Weights of a small GPT-style language model, trained from scratch on English Wikipedia: 14.2M parameters.
Each number is 500 + 50 x the weight over its row's rms, rounded and kept within 0 to 999. Layers, rows and columns count from 0. Numbers have three digits each. The size before them is the row's rms in percent of the matrix's.

# layer 3 MLP down (transposed), 1024x384, rms 0.117, rows 441-455, columns 0-63
102:412396555496500507558558553475495478568488533481540411417464534590490386412509425553465528536471569462488520474494481496560491479426512526436363502497400504432509447511479454440432470523564537
102:448542435449466475511509477543478443487561461518585611576450462455460452541449489416463491504532483512533501519540465545447588503503501542536485492556531488568425545606516493445525436454467496
094:482490454426431465496427506566527515464557420515508471573541468441552475516498527493540440461521520555510555496371535500519494519545487533564409472412576458521594499539529463579475453461506479
100:495512449503468457467557524459397592507483545424499510392475463451449526529558514459542512420445443510441518487456482467550534456534543541467601454431498428479456452493621540566414441475429409
098:541487553526557497513537466501495441504543551510461519449609460531550447449480497494551562466489435517429538414506550495513576470529483525527504550492510542630493461516615455496433447448593504
101:428507460495479449472478435525517515528523478493540539486516522466594471458488444453475522578462379419457448465438493397403483490402494507515526442527562524516417521540512555510518554495513436
100:543440461544434499570421492455523540488484563597527523431572501413557463480478475444493445492381530511495535489485562506475581454451562454435550586569566479539563549535500490495561474542509438
097:449432412558580594581496398452511521420472479466474520504615401539503461545557485517510488441500466474464454616488472513567533472493556528453440456592568563486503491488498532417565483342486573
103:554457471475541523523445434476615578561571467484466477448441542569486520526418470510491497506431551511502506460515541475580459456511563472424570596526525551571530539505474459509491537497444503
097:452547509437556450507491473494523561470467488463444423555473483512471545468508540527468502485510502366531466526499556497468449549572435572513518448440508503501494400584457530479535589435549428
091:386524471551481596462505483497443460540462516522560529444433517535510468480473445500496522600448587525480535468468444442409497508572446519469500542538402538528469534496525553477507489517493449
101:470483579526536556568489381539451554498477443382539592574426450586521482538570557540463528523467499525375462555522582528499422532542501573520506396429506436468457469431488549505543535470518558
103:446498483451508549523446502450521501456541450544505588566469435523483517504543500582584510473394478465472505531483510507484443494529540509548451431461534556460503579399475566588542516496550566
096:477496478487393515448432436511503603454453559452536439409531570550560506471551494613522483554589522406437536519486439481459423588502457408518489591574430460442508492421474405394486532480462517
099:421551479501560507482506546535469505456484449446514538582501594516495450469503528391641432453450504536478444443462492439537508533482505440503581498523453496487600399484462510489525619495384497
# layer 3 MLP gate, 1024x384, rms 0.119, rows 442-455, columns 0-63
101:482452524524566504524527427452521592487479487533477527533562511507576502510555516559418575508511402507513493432530459529531498468502538501510431461485558541422549438566467446459509517441543412
104:616480509534517481537496432545521445520452559498529476481518399537440490471447457400480459524429617482491437412489486399448494503552508487467516490452471441540447512448416458421554469513479459
100:350472509495406464412554526486499523499505524467424483568534522556560469597479495437551551539493490522535507472477435430352431430506555516378506467548532472480480418464401575499598438530518483
101:559510515458607557470467538424399451451470515519403547530506545483582541469503580477481447572432546599452480583550515507589443537469480524510415401482545473599501462470486426510568429371467482
104:514524439523515503473485443541486549514491457524552454467429449515459498417555489467561486489543519517540493550534424545475437529547583494463520583485496476491482566569535484426489451531427512
102:478583554558455480470488522447530552533446475566468464465569508491523472531484535544543450484437462464594524572503458504422459543536565529586525486534445507525550574508370536476445468486379541
099:428528557456508451542496613509546475436410408490516507462495494435402501404455506557453410477473559533555425476538536527471606499502499506496604559576517646412456643479467475541477483466459418
101:464466456368585505570521461558456578480447379542454501424484563498509495447453546508501483507492508561538452469481548547511513536518475523508401542413473563479486563456501452555470416421564499
100:498464481478491423553533541372472509495464594361450530475500487485507482500532516495487499590490494578538491521430456460441479516557524546523549456475466430506547570476499512505558632442471486
085:516510415538524473576448464564515507492491570444447443406618435443569500442468491399473486513566541558558533549486642539483520500437497527554430518520560512421504473511542485532497565510576493
098:498576521507475579515499482518477412537500487548603480491465491492507472551571509503533480503501454544493502536509511476433539519547553569482502507519441432449571428508488550563506512560406434
099:429440457612459578459487480550505587515431455531500560448503576522591510481528525449594467502439534467448549457493471479452520420501483446488534445555540503479403539501438426420490434420571530
092:574534568574510468521451537459423582516454487542433526514487545479495572449534543499474531495458528457477471462487527487467531590460532464526501548493511509523491482590465503524538503437431457
098:574478420535568537458450523540484452540538523588469509487513526554601527453512568518497494493559421512547581548519591477531512504458453466554473535506538524450458538492525457507538454482501529
# layer 3 MLP up, 1024x384, rms 0.122, rows 442-455, columns 0-63
105:480481611536526448605418590513546541555510449513416500483494438460538489552524436604448552536529489492472508425407496461492582478543519540491502444614505456476490464601493495494503502456534490
100:516504503528392572561500493439449565411449653426466525536567511527519539564448563411472463478489546455517442433491429542535487408397476486545540393468526522513454518487492497437463581551490531
097:485558436458464552494485536594494525435449490457460534405476482445412493444498359558403472485512494504483450544529525584498542615400471451522535491448449420589496433541530510450403536406530558
101:507495549528486523468543556470473470535505476481527489607524516494478494522441502526455476490520497454512482484601459516438380451480577544477544479513489489518595444447442599507511525596435523
106:596574478555569459504447563492456543446521448518468395401498493538399459583480512508485440440671527509468396458483571470543400574495514465505380383520487501476579538502478538454523504430517472
107:483540396496471408431474490404520485538501436468516441529468470467551400426484542479493504482388502548483523445486403500502490518526520563507513535588499448526477471495475479486465463328440548
099:602459493493420483595463497448522509466503501414629483625524543576522381449558345534513523454548494510479527515544588576526500497481476518485428470548457476470489530508591541468538488570504497
096:539470396555516541482553473538503544504453484473586529520550497393576427521518515527486518458533489508524400443468501542564523434493406429450572475394545527474521437438559491435455443566471414
093:514575542492472395470469570511487526494436528516661460506427526448529444484510473461492463461523446572508541556523562579464519488518439485549521437516650424482534469498519490532501460578514537
090:581549465450524457608474540461508535521613531642469491487464578570518491556541504450514431598402478525476566568440552467431590509455535447458551510394545534390527560515569495470490464442477528
102:467519479512445554515462581477520484558526536530442570537497493491484474552511550528553521541479560482472400343535462501421558507475464550535494471549541414500506479487498466460446546428509543
099:544587498549481550509431507461528467488477519557451509513526581551388518578525565453544506530529513514543373490482518500498424499496475508445522539509496503583599507462513385541518477482548565
097:532480505541536443493441507529404510459509444544525463468524568533458513487546494608577525446514458576447531495499487514500524530534497552523495494379536434498464487558507569620479552493420545
093:569506532477479483568486406466431464532473535487549542493525539547489575575462474512505434412408567561535460500357519416537515445461468477411546438537575407486444630447520538490475486550447440